Weights of a small GPT-style language model, trained from scratch on English Wikipedia.
Size: 19 layers, width 256, 2 heads of 128, vocabulary 1024, 26M parameters.
Each number is 128 + 24 x the weight over its row's rms, rounded and kept within 0 to 255. Layers, rows and columns count from 0. Numbers have three digits each. The size before them is the row's rms in percent of the matrix's.

# layer 11 MLP up, 2048x256, rms 0.0727, rows 149-255, columns 64-127
095:130156090172157167136078117141103115124136138140129155126123127125157113123159093119115142102133122119097140117115100167096175142112121133130096139108101170093109132124126125177142094133120119
101:154125079132093136138123151113122106148134116150094127112129142074147112109108126132145136126124129146108123151124135102108205107125115177136121125109126093170134104138109139100104101137129119
100:134093131118086124107148151134142122125092126134138119151066122140111139148151149136122124089113094128139099132132125181130149134120117108146132097169116143111085174154118101127110152142110104
103:134127135160106106167118121126139132122091127144081137138155110148137151131129115101122133154168108144121104083134150149133168145193121118140142163132109145129067125184130137163105161109150141
100:114129150128146142125125146130124126136116111137182124140120094145106114106106149156113129101164129129116153085186118143072105117144178137119140135146101146077123113152185122116095107122131165
108:137107149121150143112113099094142116137151112114133127120153102131085155148155153117139144103121090129150076116109183169132127121136155159155143096132097131156101140168142130137126138159105136
103:153104166141106187139186174151160136093136130102121106143072106099140141127145119088114110140145089137108154155118160116089127125146158144140143147134118143095046117139124132133135143124131121
096:160070119173132126145112149141143154103117127097098137097123122127159138154119093121104119110140109118141129125102124140126150107101146105119131123102102131085117124111152120135141100111174139
102:094123148132110124132128114097164148106127145085112147114122084110116141115147148105142133089155133140103100101138147182029151139105138139126081138106126150118132161156110105129090098126124126
092:069116112130145187118161139129143124145130112114111132118124118128116133115147173136110118117097085120094119143146108145154123130111132105135096110101163129101112169142180188133076166138099115
102:142091124149155147142142153124146115099098078074139094138103083074128131154126162105157099112156172182154146172116161163142149108128115126128126125154160102139109140160075133126118130094113135
100:114147129171114115113120144096123135072087133129147122150127110151110157138124144124096154147134091116099140145112127134118147134107124134161121155080113094103124107089134149143107115084132123
098:124110108125138115177106142098163109174151124111098118125120081147093152133154092105129160142109148109134150111128153127114129143092117143165082121132141144097106141145126107129134133137142107
090:147101108147091159147178133117130134110119096092125128116125091099106142108084139104072130135136141152156122134100093154118087137141153168154161151140116124132096072111078105096119153140132123
097:107162088123167113095115123118096156114100118108164139155073155146122139118082065071157123094154125152114096094138103128138172142143151135127128090127109152123130162140170120176111106102164145
111:129128148141130128093127141116110138113106104138111112129095126126109130136106151142128099110118087147095109115116103120127131124133126118150119113114148142091108152108126135097056132133089143
105:114135059114109100149104156121103148087127134107127142136147121137129127079135155137136089166121143121108143154143125143076099166113130097125137180109178145124151081121161138169113137090127106
095:105082118133153183132158126134099162121147107103089143139101099122120156153121089087165086122172118200121128097157125169129127097144121160112169147155154131158117136122127146165149136114142185
108:059123145141145140120153132136078136072126126130151123151141119111131153113144151138147108153107105170145119118153101160100144107140081156131114179146124143136135144177095141154123165104142122
094:136080092137130144162128150122106163137089089069149081165074127114147193176103088115122111115101156111116095078147124150141152090139175126106132086117096116125103145141138128127125088137100089
111:102132081111100110132131109135118126146135119137096149147109115139118125164117131131143168125086133156122124147098122095114131140128149148173108172112129117144088110128155182152110129089144112
112:182113134154128103159109139113115118136125127118104143122116143102092125095119129131130110096112079115125109139136126135122136162100142159118090105113147098141123134204136141119085107132153129
098:145136104119100120121177137137157111086141122109131157138147127108110133130068114122135147149126151157101113142114124116136101133119161144111139128090121133117046150160111167095110130107133152
096:159114085112102139105130140117116162116164140116092109123167132157131153145078096123149142139121128110119106140108123131134120110153136128136140113105121101151071110120143102132083149144155134
087:149130132133081113160147148109119167087124118105164099120110111139140143166147131098174082168120147151121092095183119153148125094149190129136143123137108090156137193133155169110134157127089114
112:168110135156117146130166140117153158136124115160136078170128137056141138164119095140153130081156108149127102133117154135101131058146129144122114157125150171152120161126098106137099132095123129
104:140098137128148127141093098073107148170128157138119139132147106144130113164131086137151128090129139169083137119113121167122118068151125153127135135098120149125112118113153118163161116130117113
101:104099072150092139145136139084123139122136119105091099136132124148124096083113064101129131118135104146132123102123086129153161119136139130108139103122109152090113143153117144087144144147145153
099:150147132113124114132155138105093164093105101151089129113096123120110127126160151107131149143102145155099132129113152113110132081106164152132137116090105172148121170101167157119113123139123141
098:160136113126107129157117133111100132176099140120151123119126153128136135100101115098094116125125127096135140136127095121107122135102146168129104137087125118139142168119103142131096114076108127
079:127144125117145154128113135092113153119122076123115107156068128085120161160086103160120123119151155114104165132132137171147102095133137137136143114123097130095157173158150165136137155099137169
105:098078074123143090104164152129104135104119101149141116166118145128117136164115114103158131113149181117137153125156170113092130125102157123158116119137125145135114123130133141138142197078161112
111:101106107198155161118129142133103163121118108137133129095101075126147160138127076099137088100123061151053133105131138134158122117152141159121160090141123139103087127127081157171119130097170167
086:130102129126120113201113127118182133140123117114108142122149129107130168140119136166186141149169172139113082098115162155093158157151134113133131134146117112171123092118137150150094098124138136
076:136139117152162101145121164133099125142122120136102138124105114104095143141092153161159069095167168100174149115146187139117139149133135221125106125148111097146122081117118153129113169091141163
108:083149148122109115160099109077113116113110143096135112140076112095112138116142097116150089141139105131146134106120162146119131091091142134147097094134153124162089142173119134103145136142133169
083:114150125110104160092134152132102199083143125120133128119103115112108114137113079146117108104105109119168114114118090160112135107096135097130120087126144110142127151191148126139141175100099138
096:124151149112117102178173163093107118142097119149106142160133145146108124183140105084156107135193116194133107119141133127147130109157137155141154164104109153110124154114132152100131144121171169
093:120131165143129154124114135097144119143115103152149101110100114144113145137118109154134118164212121128121094122178188175113133166128115140107147086137154099145121125139103176101102138161072145
106:112116147113121145141180133159099123124125150143134102109136117113131118116110135153118118105167139136114112147129143119118185080150145125163156154081116149089146140137130170115092162131160132
107:163166119140104140101138140097152141106100162089087125174075150112118152161124125158143124113148135125137111126189112154133121161146143130168180145108135125102127124134142125129120168155124136
095:111065160131102151154167127103117131098133074144109104123145087108128133158169137150120087165179128122141146112179136136104128112187161120136175123162157110113112139102136177164119111089144146
109:137122121112145125135142136156125110107171111144100082108098121117128123133147126147135138141103127181084143124149122087174168125150111122117060121127117128132135142122137173142142105051132127
110:136142102196108163132110135118126137112137088132136149097097112107129160127089126116167104152098154100126100124147125132087155151092144172174040130148090128150158083168126179083141184157130169
100:142080120150082171103176144101126111110132103107110132140140083106139139174141111124160158127186102146152114082125132156149141139167163155161128119074124120161146128108116132110142131146137137
101:092098136120121167130143166139124089109144141164081110119105127118127149138110120159176173137151135108104142121149132142120117107159145122090100165104081190094151135109121166143176137096101150
102:097120096159103147099142093133076130144135068139099080167126127137134117111119170107121128102150106142110105131105119103142155049130166119183093113103124146139173101142123117121118097122097112
108:150111124126045123120137102133173138154100101128142093132115142151154138133143116117152152094123155129144141120125098093132147114145095155167124105131143148168083117196135127082100154091155157
095:110127117124135134147152091083123120117111086147128089150126110110190134157119079148112159110095165146073070102094137135117125098131154095138146168123118160147124155143158161093124096131135094
099:136112143149116097162148149094140123124147120125077130127135085102119125133118116138130098129148146117083123109131126146127131148163138142152128153131138112155118111189167170109170146131137094
100:154095099186130140129109102069111117148135158147100129167088085092122105140070116127136137077130187138103104098111155129093129130153106129146129132121121101114131153146102113111092095137152134
074:141130096130093094141124154145104117118152122135087110108134120090133130156107135154133113110182140146093158136192152127138134107153143134159137110110125125149111101104081131093142114145168111
099:118095100139116129134119124127139138125083148096073119111136115123132145124167073141095094131133047102168061129153166134090142130123155162126098098102123107117145127132139134128107150086129128
108:155090131146123116151132128105078155145103133126065147141145125130101146102133122103119138122123117160139139148154141117127186095110153149135141129131111153097114128132099113123116144173114128
107:094138131141145099132115123113151117148108099161150142136137113137152128131099141144123125083171142142138134178104078130162152098122135172117113179104092131142124105119139136112124088129136105
077:141102119129121103130120138087100159111173080146175133113136091134137115132119128104114139088132131150098104129145143128120114124156123111107149096151133113131133175140109146107123138133100156
091:121111095135152131158144144122100121105113118116102086144133142125124128148091168135178102148147155112099148145123141086144143152124165110150094165128113201089133141152110121154111188114115134
087:090117096106076143127107161133107142101132101077124112124133102146092176116102099132160085152123120141092086088114118115168155069146170095130146114083088149156127131161112111155116118091116119
114:124130087117122152119106178117117123131103136142135132140082120126083146081153083080095107078119146121138062106136114142132157138125110153123117117096130121114101136145113149130115154111154115
083:119122102142131105140143171141124162162106094104158141133114155114111135098085091093100078109151131100121103122161112137135140128150148133115112093147106119117113114149156101150135094088137121
102:130124098152106102135118118094106150078162093104110094157148090092107132111124143109154153158125146147140111114133124144145131055140122135151105142117125124104147169136127117166116120158150150
104:118102140143125114150126171105154126121097084138160121158142109111109119173087138109153127095097143122124127107125126113092171109187119104134080130170136150093094162138138153092150156147152124
105:145122074143123167137179124122126149109116099065105087147138125147109125139129081138127094120143156153093143149128111129126192118126120126134138120167091143097126097152120123095141181173112112
100:127139104118145146159099108116161118097123143161101112147125145138098128107121105148128123130113145129099115137123096112117114106162157176131109100127090137130117130114094114077113153091113109
105:146114132131112127130142125144151132133097135100120146139104110148092113145107126083156106121146049153154109081154163094135129081138143098131134114155087147126118151125091126134060132072128131
094:135107120155123107178116142144121166159145121091147114140159142116121113134136069083109126119127105143151121110122108137109147130121111167123143167122135128145116159172070136101087159098159161
100:118130146106100156122157138098130122113123119144098145137089156148071119090096090056109105104120165165120186104141112151131104113145111144126164116148112153121153098193153133152132142128175138
096:141172099130141149146115149137198165100122144094135146153090121119145119143082106158119135112111118142153125076124132157146104116090132123140108106104107134131073113128114110146104108074145125
115:137112107133079122127113148119109128108150128105112084144108145132125168163140137162082088130119115124118125127137141150137133116175136133109126168130162100108100113138124136149107147150118156
093:151121134102138159148166161123101162105153184144082097133118117124094142133130095120184138155158118123090100138116099118105121156160168146133108126137121193154135104131122104100094129115173148
090:134135117107104132137131176115125120110119099135141118110113139109115123174106106143132138114142121163078113095154139140122124168160134123157118112117156100091122149178125173147090130114144188
101:128137120190132171132120139135121094099147071160107143120143121127099188125179141142125084107154124136140124152111157146094135093139120132130169122144120123142107111162096144125138119118123154
100:082125139105116119125140136152143110116123163125111089160148140121099138096153082088143136150159117168131113101112151102123122139139139157147116115097104120049143159145106089151140143096188150
104:111155115146156138109129156097137148128151149154155077146109108108068170122087164139150115131202135147087136090133175113089136168161145104147129140124109134123114146165131122142130136096163151
101:147137132171117140141119127100133146125139137091104190141100135151114108150145143123142096109144102155099151148166128133077101108085145143108104116150138128157096122104137093132123105073123102
088:128110114143102155114145189143080152110089075087142104140115130152123144133162118136140158100144119118126114125139139104119120123134124083112143135113137144091150153164138090097093111123152093
099:104046141143137122108112129124132151134125079148135109166142113096124167144138116124120089096124108128120137153136168174143104081167100131138097120163089132121099099116160125104129132107117111
111:121119107138108144150106140123084118142104088120131126128159117101135140151090105088139085099136125151139157159139131168138111131118130135103126100128120164114103110097158147133076143135161138
098:167128120132162116169119146088083127118095129102083129126113108116135140132130134136146148106134147155126139126167144173066115133156119135133103115131143130142125173214163119163114169111123161
107:117111116144115139124119151097140132169089108131145130113135077146080166111123132142105128130130110134132161150118145108128163149135118138133117122104119106140109160170137149132084123183132183
095:120090132136124127134107106106142135136172124132162132143106123110168114140146109144130125125106146142084151165098131097165120103124126119109119114095122176138129137152130109149143126139132144
085:109096096129130137156137147139160154087121096093161135191104099137089157182134166123138108111091112125126097150141104120121194134150128084149120072109134104154102132172161114153136115134103113
094:124131115138105172160157161123134120117126154130079125152109137146095126097100113113144133140140159139075093151125135122115152134143128135172117098112138128068108151115174153149104172098115179
093:103087111132148090163126135120095163094102099110142132119119122091096130081132078130106124119159132159096116107156133169119125117129125151133098076123114169167148120140151144163143123141117112
107:088130142130173120121139158142169118143084100109088135142140119090111149165077109109183127105143130091114112115102149155139106129100130117129158118117087133157119150134072075127145127137104148
094:089100154117123112123168169146146163141095094131133119124103116149086133122076090117108085160111142127122095148118109125126164087139155089132106095120123106131111133149157134128094123089148168
082:113113138135083102132123162110129177113126122121111133124098110120152132165145137162121118085106110134113150093131162129148152111169139125135108127137127132098118157178115127172124076128185108
095:142125151089125132130126144123123182174127103122147152176140104148094115170130133147133146120120082152124113094155110144121119147137103120139153148084131129148116126126140120133141116104102096
096:100133158140133157145116093121141123092159135096079129127133120120120118104136156135139122123095100169100090125153113131137120116145142171171187152146095115104141140164152121133139121154121170
108:127101113145115123105102178124132126151100148125130139133138108138130122159102129157156135150098085125121138130143151147140121143111124150111109107102067110124151099159162098144104149137100141
102:113139114163111124171113109097084138140131080153111095159132131117105102169137140132148086109191105133123139121154152116115137136146179145111117108146137127113131118092113144122120178120152149
103:113176098172123174109183139118110138113144153152099120125105130106145121093125086127118121151117101107115113080155144147122116125150185108134129155098153122145124076151111120130163156121150142
096:097123131110105156092114170100108157098168125122117088175100121131147107136066137138170101108104121145145166055139123117130119112116111098132099133065111150131122145137116152139142155124165094
103:122146108111154106143089107112102145125108142085094134090092133137125135134097112137126139089145124122171128134154160091101157142135116122146120139102145135109112142175111150110127136133182158
111:106151166168145125114085094114118155105131132130126145134100138139145146169093157124140105168113118120142062104152122165141170110165178098128137126152080122133094125158150122125121109103152127
104:120145129120121149180098125142132171125148143099148111146162127080129128128142136136090088147150101108090142134164124163128102129117133137144121151136143143145128091124181147138115126132107137
086:136154140099096144131120131105101114125121109090142103131119181122133129123111160144179099142126132127092102128106128148102169133147142122155151133139052121117134137134131108145172120141105124
093:095106121135136169136125120105150113107164116132152104101129077160110132113120079099130086151149107156158137072157152153154122139142137156138102107075126149154112096127151148133127140130089147
106:159148133175119095133123131106138110167125136127106129088119119092132114171153152120162154134146133151113121065160114154100127146099192118121129165126121125088109123113174117153084095125105177
092:132113117151083107153146153109109095083135145143105118122150075106119128195139129117155149144151111128143137109175111135115136144155112091145125136119150152127114114145145172144096140152119108
113:165146143131128122165115133164143128117104108159131114143164099117077119121146121133107111106134137143125123122108116104155159098129141125128140158123130094163095161106145132145080141094167160
096:153119121148116144133160156115106131144141085118136091110130107107085170118120117114133129169137149175120123125098134154110128073135151169146118136093101099089112106172110132142154117099122165
111:157112096162131152130151149089120122105100140094130139136148130110107138148116091141068152125141140115105111113145126132096138114156160134160106113128137126075130145181130131112116176088155104
104:072130112150101151144113124128139111084115117088096131169094143140068118182148119131127085133171072177122107086096173111115151110095119141151136098097093163141124142122126156089094148106094123
100:105100158144152147103112135112127123123098129144129131116083133133106150138095170089110097104152081154127151135147139123143138115114104155140116107074158154138125130177160134098139153129144113
102:042067145172143091115115164072157114138114135136136131144128121121066122113134125100115107160142131166116130105115108134121108118120194142104121130101108143091162146083131126117105136131118121
095:073168121123156115139096149168134113112161152130118144139105104099133134133138101130114107132126111155139124117125133090155166067115085124140103166133116165124106106108134094113159130099155122
# layer 11 MLP down (transposed), 2048x256, rms 0.0673, rows 149-255, columns 64-127
100:112127151137168097113145137147154143133142152158121104151136117097134140171125157121130126133119111108155100106174151122135149143112141086130111097131126088166075157160127152150131057107106135
102:154143089094118162144119126138104125142117087085138132104135097126126121105107085130097112103138178117127145140131130160137100098170129117114185121166138170091133165136088180163111121108127119
102:117121121142125175136173146179124109191140129148134116140128121128119120109089109095145137145131147094110137143142131144132140090119130144170142179159140105155100173146087126182155088143132137
106:129121118080107116179167103101095118131129110100148140142126145115131127134130181129152107156120136164079108105119168113129132104173100133082167093131156147112135159119131130146121118129093089
093:138125089147119071145138124136091145136137184126123084103145139122131161165122151152131140159108168108138096134148122072097126119116122118121146140130127141093131157073143113110111151143119111
106:121115119089113084169088108137126127135165118150127090132121166113126140133120104150134086157138140120124132080134119109116154135135100114101128121142144126130128121145134151137142106156133115
094:138152115130116097128131127168136153099091143115129120108107134121149187139140123141112155139110141052118154136106151113155167118099111151124117137160136089132100166091109126073138123165110113
093:113170115173093103137121102179135166113144105139141118137127117140149128124144158087140159108138114126133158120145137114111115157131096111100094188151147172143150157138104120158125110110110130
097:144137104130044121119125090112121117135088126100130132118156105154146155103088136096136113123088135103101167143117157143098130121125149126081128133131137108186097110161137102135140103156135116
087:132118141137124116109158162154132130124162128113107166125130126116103169161123126143172154095099118099121131148102126140141154141128137136076162148098111102170137087161116152122143134111121080
104:134112126111123119137116105114124108129118110139158135132116175111106116120075147115082127085139158144130153147107108137143121111125122152120146111113116126173159107162122101186095133190148085
097:109135136177170176146111144075155112107122157151169152115153122132105142121165113114139146134133193186099153117134141177115121114118133165126144122128111125147081155154092113181125156123070084
099:136111150113081139086123134120155157124090111141138130124160097109116118116134107137087127107111140172175155134129185103145120119159129160144120126144166122123115148144103154101100131145148124
095:144138070105139133164113128155098134102126127118123155125109154108157116143121108155179149110169145093078138146099096123107132117147132139117188118161136107099123122201100133122102145112159146
095:156121146131178155092124121121148092113118142166123120144121116109133128142127130120092162120079089133127159137120104150116126130088153111131116136148128117121129134104138103117115132099104115
115:161110090128142122143101143134121117143116123119168128139090144164113094121136169131135133141110102105156110112157118089137137153122124107119129099111110128123103153089157087091131148139106130
107:180123133115110117179092130126137138132087149134134136111130190131118146146149130115112112098080109167124122119109148110173109124164140147132094117110156114139115130129163125104126108148128163
095:152153133124134139104113118127163109094133149118193102145151136149139125117117149175087142133135116057115133081091142135075116176132099135099112129124134144126145116155172124139104119090143100
106:102126164123119151097090155126144125128122143143141068135133144163156146126143189150109161121093106111109106094071145109118118122135141135075118095127163132128150116163156165108174059142116092
106:157101116091126105135086118166153152181102153142155128110087117128137117128106078118074148123139093135111113112144164099140124153085078117096147105131131121137098157150118135140100138116091083
111:187116156143130114096105134121149161149151125135178149133163118114115122119105112121120092163153116090154117129122114096157112074137133115154093149127103062129168132135115162134119170131126184
122:194130134132102110128116116097125091110124182124171119191146140064104145130101106179120086131085162111131123095090142097147131148150127143125121145117120155143115204142117113113145152106139125
100:141105168089171095102129140141131091117127163161130126140170118133120104129144106150134084124150133129123164089130126134157156122105119127136114136146151118145135139169156158129110139172148129
104:118110100098151138129082133125155134123114168119158083125114130136108142158124096159175117125135113116168100133125143136142111128114180119161169151174125117122133170142135082081133153097119139
080:132096114162111108135109165155097139100115154117124181108122174146115109097141145141110154142138119140128155109112114114120124149157133157123167139135153171116119128128137132120130106128161118
111:099159119140163079117114154136109137133130096181118053120130124125132152135108106106134130100075136116120159105134115090111115130141129107115157132096129087148147125121149110112157102131118107
095:108173135111132089100120117120111174130136149142119139108132132134131118112103131160142107118101115181143147157093110105157128144144104089099160134097073153114140136145163125125085142132142108
107:128095155100167126077120154110105129106168142099125086124159144128102125120115119137138139125116093093153148100144072104104118097092166129144095095130131104105106141145116107081149113159187153
097:118119172128183106177101157142151116120132122140106154134154105135118102121104158134144184125128136159131150153155134157114137083158100097193087149135108121138170140159104111101109135127125173
098:081091123102146136129161133111125157117134153116168147094142129106115128167139113123144123104095135156181140095143130109090121118089137126151153166161143114097162125119140119133108136149121144
090:134130100100149159147165168118121169099085166138143102094195142134096126115161152142121086117152131121158152120124150108136120126119148128142102133107116134113139141110138121121138079111100100
108:158141161131137114160110098121155119102102154110154115137140113128123121105116156119136129109126124116144140159140129081112127145132142108138107130143126139145097137125136157132155099137093141
108:137099125084126166095103112133139125133140098152129151133119138126139124127137147130137140135109173135122141166132110159113118122093106139139128113152129140154114110141074129102121117163133069
086:138128116158125121136153101119166148194154099134152138095151148118129115100112077103146130122091156109101107116152122093136125123113151137138136107159118074187167143121125150119084109127151087
076:124112120091097199128121125151117165109131123138137155157111170150127156108146137120112145131119097125087073069122082105155114140114104080183122113130134108140089169118142124165101092170105139
110:095128128143099101124139076143110125096125153125113130150129114128169133079118157133111129158131103086152141171127167127134145139152129097100118115132133109109137144157122154157158112154127138
085:112121115133147114134115099164168096096143158153101118142121102134127175120157136097135141162159113122131170115112138062106104120183154148133098123149125176138148126117113150086102123134118117
081:097108108160138175147084155144125111106123143153139098150106188101101107143155111120128111115100147150147153132159112147104135124090117112139133134128160106146124120143124124132151120143116103
088:116129108117055096141173140119125124158103140122110132146083127117126109139175115133147135116120115080085121164123067089110119153109134135107150143109116149104107102153085125128160142109130099
107:117108177077150142121105119173145123144118154175138127132138112139146108095147120166128127093135146105186122103112088117155134105130101121131152136126119162106140100130134120159115111159110112
105:117125116155101081129094126128144128104129118125134137134096169102114168121085140103159141147137127129117134141138145096109134115172147144148151133125144115149145112173149113111108180107145126
096:189110121135085098134073094117166134164128124135189120107135126114171136076086113128136164131096148152080140133111149096104119148118129151149149111161105175106129099158169117120156130156163129
104:117151167140104113132131143116181133148103130150173143121100127115127152113105109113138121096149101114127145119108120146128149137141081170122153126089137104129121132146133098136139130110116129
110:133149155150121105112138076145108137166126143144156136097149170118121122125147132154158092141127123134119102127097118120135098153073124098113115155170098128103096139136128081106120153131126080
093:116132121132125123179122135135132114153168187093142200142120099117154146095101148147136094123110135137159108154102118119144112123128144135118134119133110109101142132186180120121120153162121136
099:111124144113124094100128137125112141148111154155114114164117131117158190124117091137139145146087094167120138128125119131138139127135120149150130177126100155123131145105147164102158152107111132
108:134116164146107132082070110109113180157110121115169147113155151132120152110136116134141076134110120133162147115125092146105125141116162139088114141132093092134118114134139146065145130141128137
105:144112120124114120071123139161150101109124145113111108133155134137136124120142086156139123149099153127170115126152146174150116090162109095162141095108110142148155148116094108150182098121133137
100:114122107160126140140160167111130129183146173192136123106206106109105131160092176125166112125145112111160144151151153101121126177119126121168162162145123126135136129134152128113154109119099130
104:119108132151112113164165122165140125179150061112156156089115087127121132142145125127128146119135127146107138112142153096105087128141140115137154127144085134111074124155121109093156077131139135
098:149109120152087115138103140114102124122119110166143153120108127113138090128124139147140139110119104153143152154131141119133130156128117128134127153085151127111115134135160114142138110114112129
074:156130115126115178089106110132123072102124168118129120134118133113149132106175131138101150122142121104121094129103127118128110171067112160138147125110096161109125160142168096105084130114113131
097:123158112136130130129120097097131112145140158184139149133149156119156172160143127121134154165130152116084129164131090101142165098154129155115151122151122133123168127105128161142112130126116075
105:134165136141165131142080111138100147070117117127123124102123132136121102148141107157134123155105120118153130159159131148185109076156112081119107189166115138096108162126140117137149122169136137
107:141133179152162135142086141136148154093127122117136125112148108136123127134113102141113103098189173094143124113128100195136154138135124169138124090119124120124114131140148093115142125151091174
076:144168139163118105109154120156142111171135114111125115088080102101066112145111106124139171136122122160117105132145138137112129137131088123116137170107133128141106136123103116125170086107116120
102:168068103143098091125165144087156089113139142150110123135111128139155102130157132113187133146117147071100124152119140091126152131121131158127088124110154139126110166136115112159123091129131138
086:116114115144150102088137152133106079109142169132112093142169152109102158188117090115139150119122156124138156140123079120149156133114148126137131154144146139120114163134146128137134142132157131
123:160159112138183102098120177117118120119116126094141121140169152110185131113099103134142178154093134111133139092135126091158140146147119083168103165129041123162155093112145140098172121146162106
075:134149138158072140165134140165126126133154103137126084091143138117140121083164118099154150141131121151121111141119122143111130136111118103154103151149081136121175131128112134109124147137159101
112:104135157119098085108150099112101112157171156126148122115103169121098128097113118108144121150173105121129144059120133126177132153117168116133087100167138153161089103118117126143118157117116127
109:121135092081079121145098130099128134133162148129098114154115096133122141109107131129115113123135139086110107090138156160126138113161140140149130113095160127087166166120148081121104102154101138
104:148105095133120158128128125116134129068196125106112127131162136064113121157075125121145168148124150116094147150150121143136070157070116114152126123160155147141135113148138129139138130136132160
103:177098127137154106133107132149126119141128106105131141099095137094129104152138118113107125113159102169141096082116127130103111133115156120153131128154139110144125101137114159130143151150151131
100:170106122155144152096094096094141138112157162112101109127133115105123136121126094140130134165160151129106160148160133120155123113149130125123139124140141152146093089187095126126109119120162131
090:156126109086135130126151140104128116142139140148104093115137119121186157156132165078138148149153142137075122113126143146131095129119112125146121113120118136148110089146133176160162131129151177
094:147079119182117153111137141118170117114131121173147113084130094121090145153110106157091126152144155072139152141118119146087160118123136108161127164111131142105128112120139113069088131125108104
095:137085139106124138164120120173134097140107121127131128132141109129120140100120114142134109175119167137137140086149092124140163131130134157151097111160146160099111105158118083091127133153113148
116:153185130140118108167183093163159096144084134123070148128139083121129120112128136127133145102119152146135093145122083139164133088100121085103142123130141106110114131099101099167113143151102114
085:110149132095113074135136110133144120106100097120157131163140130099133146104152128093123109159131150136107119121127096119132125131144099111146149160159124151103125124141145150127093111146084115
088:108076126141091149121142108091119131133109155130153108110152122104117120099143130110142101090103122124138092110142129115121143145118124150114109139143134113137102155140162127104130137127111129
102:074152115142106126146116087135130131135082093110128117096140077127146137131130148148151106112125136164138145148145113150186079125146121175120152145105103091133158127140152152127120118169127144
105:156104082100123105162111138143130131115164109136146159085102143125140111123099145135090142097122143122139119146148103127139140115106145104121172150096133130162099103130155164132139126130134108
106:162121164128126163116149107108124075131118107118116125179154096144144215132112152103121150144130150122133105133136116110140111135144100168139080100129142145139112118118105127146170128133107190
102:113133105127130120120088146091130119167105139156122131116147119120115113138115110116109125132126115109121106113159096163146132115153141115147102115102106108143110158113165134089129106125158139
098:129116142150164108147118131093186122091144114156124146139139070117122137113096123135097120091102129110187122150114123177105139145175119198138105127148147091137124169103101144146106089159089134
098:135140159140168119130140183119138123159118121109106133114131120115163079101158121106143125136126126086100137157138137101127125103121117147112103167070127138174166112118099155100143121145091137
114:149074181128139100143137115063107116087175140153098107131168063104155136156136108119144106157138133149119150139148124162149131122130121090090123079131119137130113154096133157124119100153142119
091:128107125164127117129147146143099152137126130125156145112115098110199105158107145153176139094078107137124148097120099150133115131134123120111164157147152136144154135124119129129120117103093111
108:137162119134109099124108100125104097173193158162140099148133085140142120142091149148157109104091102106113166108117131092146158094137129120127139170113154135151137157133074193119116132090133119
086:123131127139125135140170152123119175098101125096119148105147128129131142160105112128101137103123130148102107068138151096121141149155123126142099136136167104102138121122124127129117110144196146
089:142124146160096123123138112141125131123162118132105163152165152126091150099086085131166142091125124120104125130126129135123110153057121120115102146095110128125134096142152130133121105174146070
091:156100156133107087148097104182096131117164156139133102094122143074140117103129103135098132099106172144108124128121137106123120155158172114115122118138119126129107127148115117062109097102084145
087:150135115097138087116137118159122189105126110092150147130107107143107128140147133154104120105114111111129136175135136157143123153088156147111117121094139128158122130108152132118112126102137165
108:171150148160175118170125093152154125095078136111127137124102100139120136145149146133101148132125143128127152137181073168145079131103107146099136151182088151166118135186090124137113146132110134
098:099124151088120161144197152161083121143146092122129121117102161125157150145125145113124129158138126080067113142145142144144127118126136129136110112155132132097156116139139168124151144141134138
084:126106119164149147107172129137125162139159124172164086089146077126137150111114139102156155143132130150162119166161138119118116112133117115137142120126103094112121136066113116111147126105151118
096:087097120093162104159123116138115150119122142097128141139120162093152117107080169102097094133136139103098123108157138160141120115129128121116200167138158159178160143095128148142118137167126128
091:191104162094150158118121134074092156147089167088167190099100129110105100122095146176141154087096141162096121114123119107138124125144153121159159120127122142180113167133140119133091097096145117
108:188116129130122130139161141131106177120144102135077108144086141150099135136093130144120113130153167156090139126080153115130146127122104156126142153115137129127134126159105137066141105132112138
090:120173118131127135121129131126136105088150142099119114133148092160184122126143131074121115163115188159140101102121088142168099132092139114062137110122142096106165133119140115129117129192105092
105:150094132100146107137153107112119123143128122140124140118166156088119133077100142147129124144118181102142107129158133158112140150110146131126117092150121098139107124115186082132149096126139147
094:165124132156116118121146149103094126135104127119114177149150104118093132103141092132142121169142143114123101118115152117137140166117109169116129129155155118114125138142116126113070140137134132
101:134099112143128154120160138129162118184115092111126171148142123137158127110103122153136169158162160143135163119153142117138118076135116108177173135148121103144108134105091112139132137103129158
117:133154138111150137110113153151122113146120112149114103110123144135155120108138071172066090136136129155155130134160105132154148124103159096086129058151108100134133089095143169116136159126118100
107:104158091129131131058127080170118160105087125121136155174136166162129155069110103153093114121118109097153156162118131134127138116146096128110141122109162138158144118166131126174161108102131122
095:142098123154143143140107112116171106132160139111114166114151177141152110141138148119126102143131131156135119110129156126130106128104196153151103154134119124114156138142120133115134119124110098
092:143152133147142104157136109117168131133132128137130111098095170119076110151127168128122120116103131134122160095128113082114145139140168149119117145141144113154130130132108132113132128139152082
103:124150099121163141120131120150142102171128169118102093130137132111126106124089138103144123139150102103124167121163154108099153139132133140106179132124149124158166095189107210127097117118138124
098:117120174171134116138105139159127108102128134104123145094136163128140154086104173117090148079153097138166106095110171129120140126089119131133137116119160121092162162154140172136126188130117133
121:142130104141097136097175128133109151091118119151134105141117109107119134131072149145118133090123122112146162126135107109107120143117125109123087118175145146122127076107177145133132166098168120
097:134139156139145156125163109128144114077188101157129131140180151156170132147122092118145119127122174101112140155129119099164121122117133124097158179107130104136088126091089129117159133147156127
105:140168157127131105126143149133148103112161096124069086129110136128118118114125121132120107136131130124135083151090171089119100133111111116116060157154155149147076120089131125142116105116111165
096:137106134121146129125114103126123100104143104119150132114124096112128077144131157149154111145117096133180140100095121176146127096126184084121132140138107113115143100128105117119175113105143132
095:130113109135103090161132141143145124170124169144107115115134145140128136146066156111113107105142129101143127108131134161130133154127091127133124156065173165135115142138117151125157094100062127
099:151130174085098156105120167118121134123080137138110115131131168154152129130173134142160093109128130135155124125112099084128098112135091159085180142172096160152175125130126141115145077086134101
098:114121117137133136121143116140133154071138097118116108121120186126104144129150121136069148130134160132134060119150097147074137123116193132144126100118147091148084158166150104163086139090144082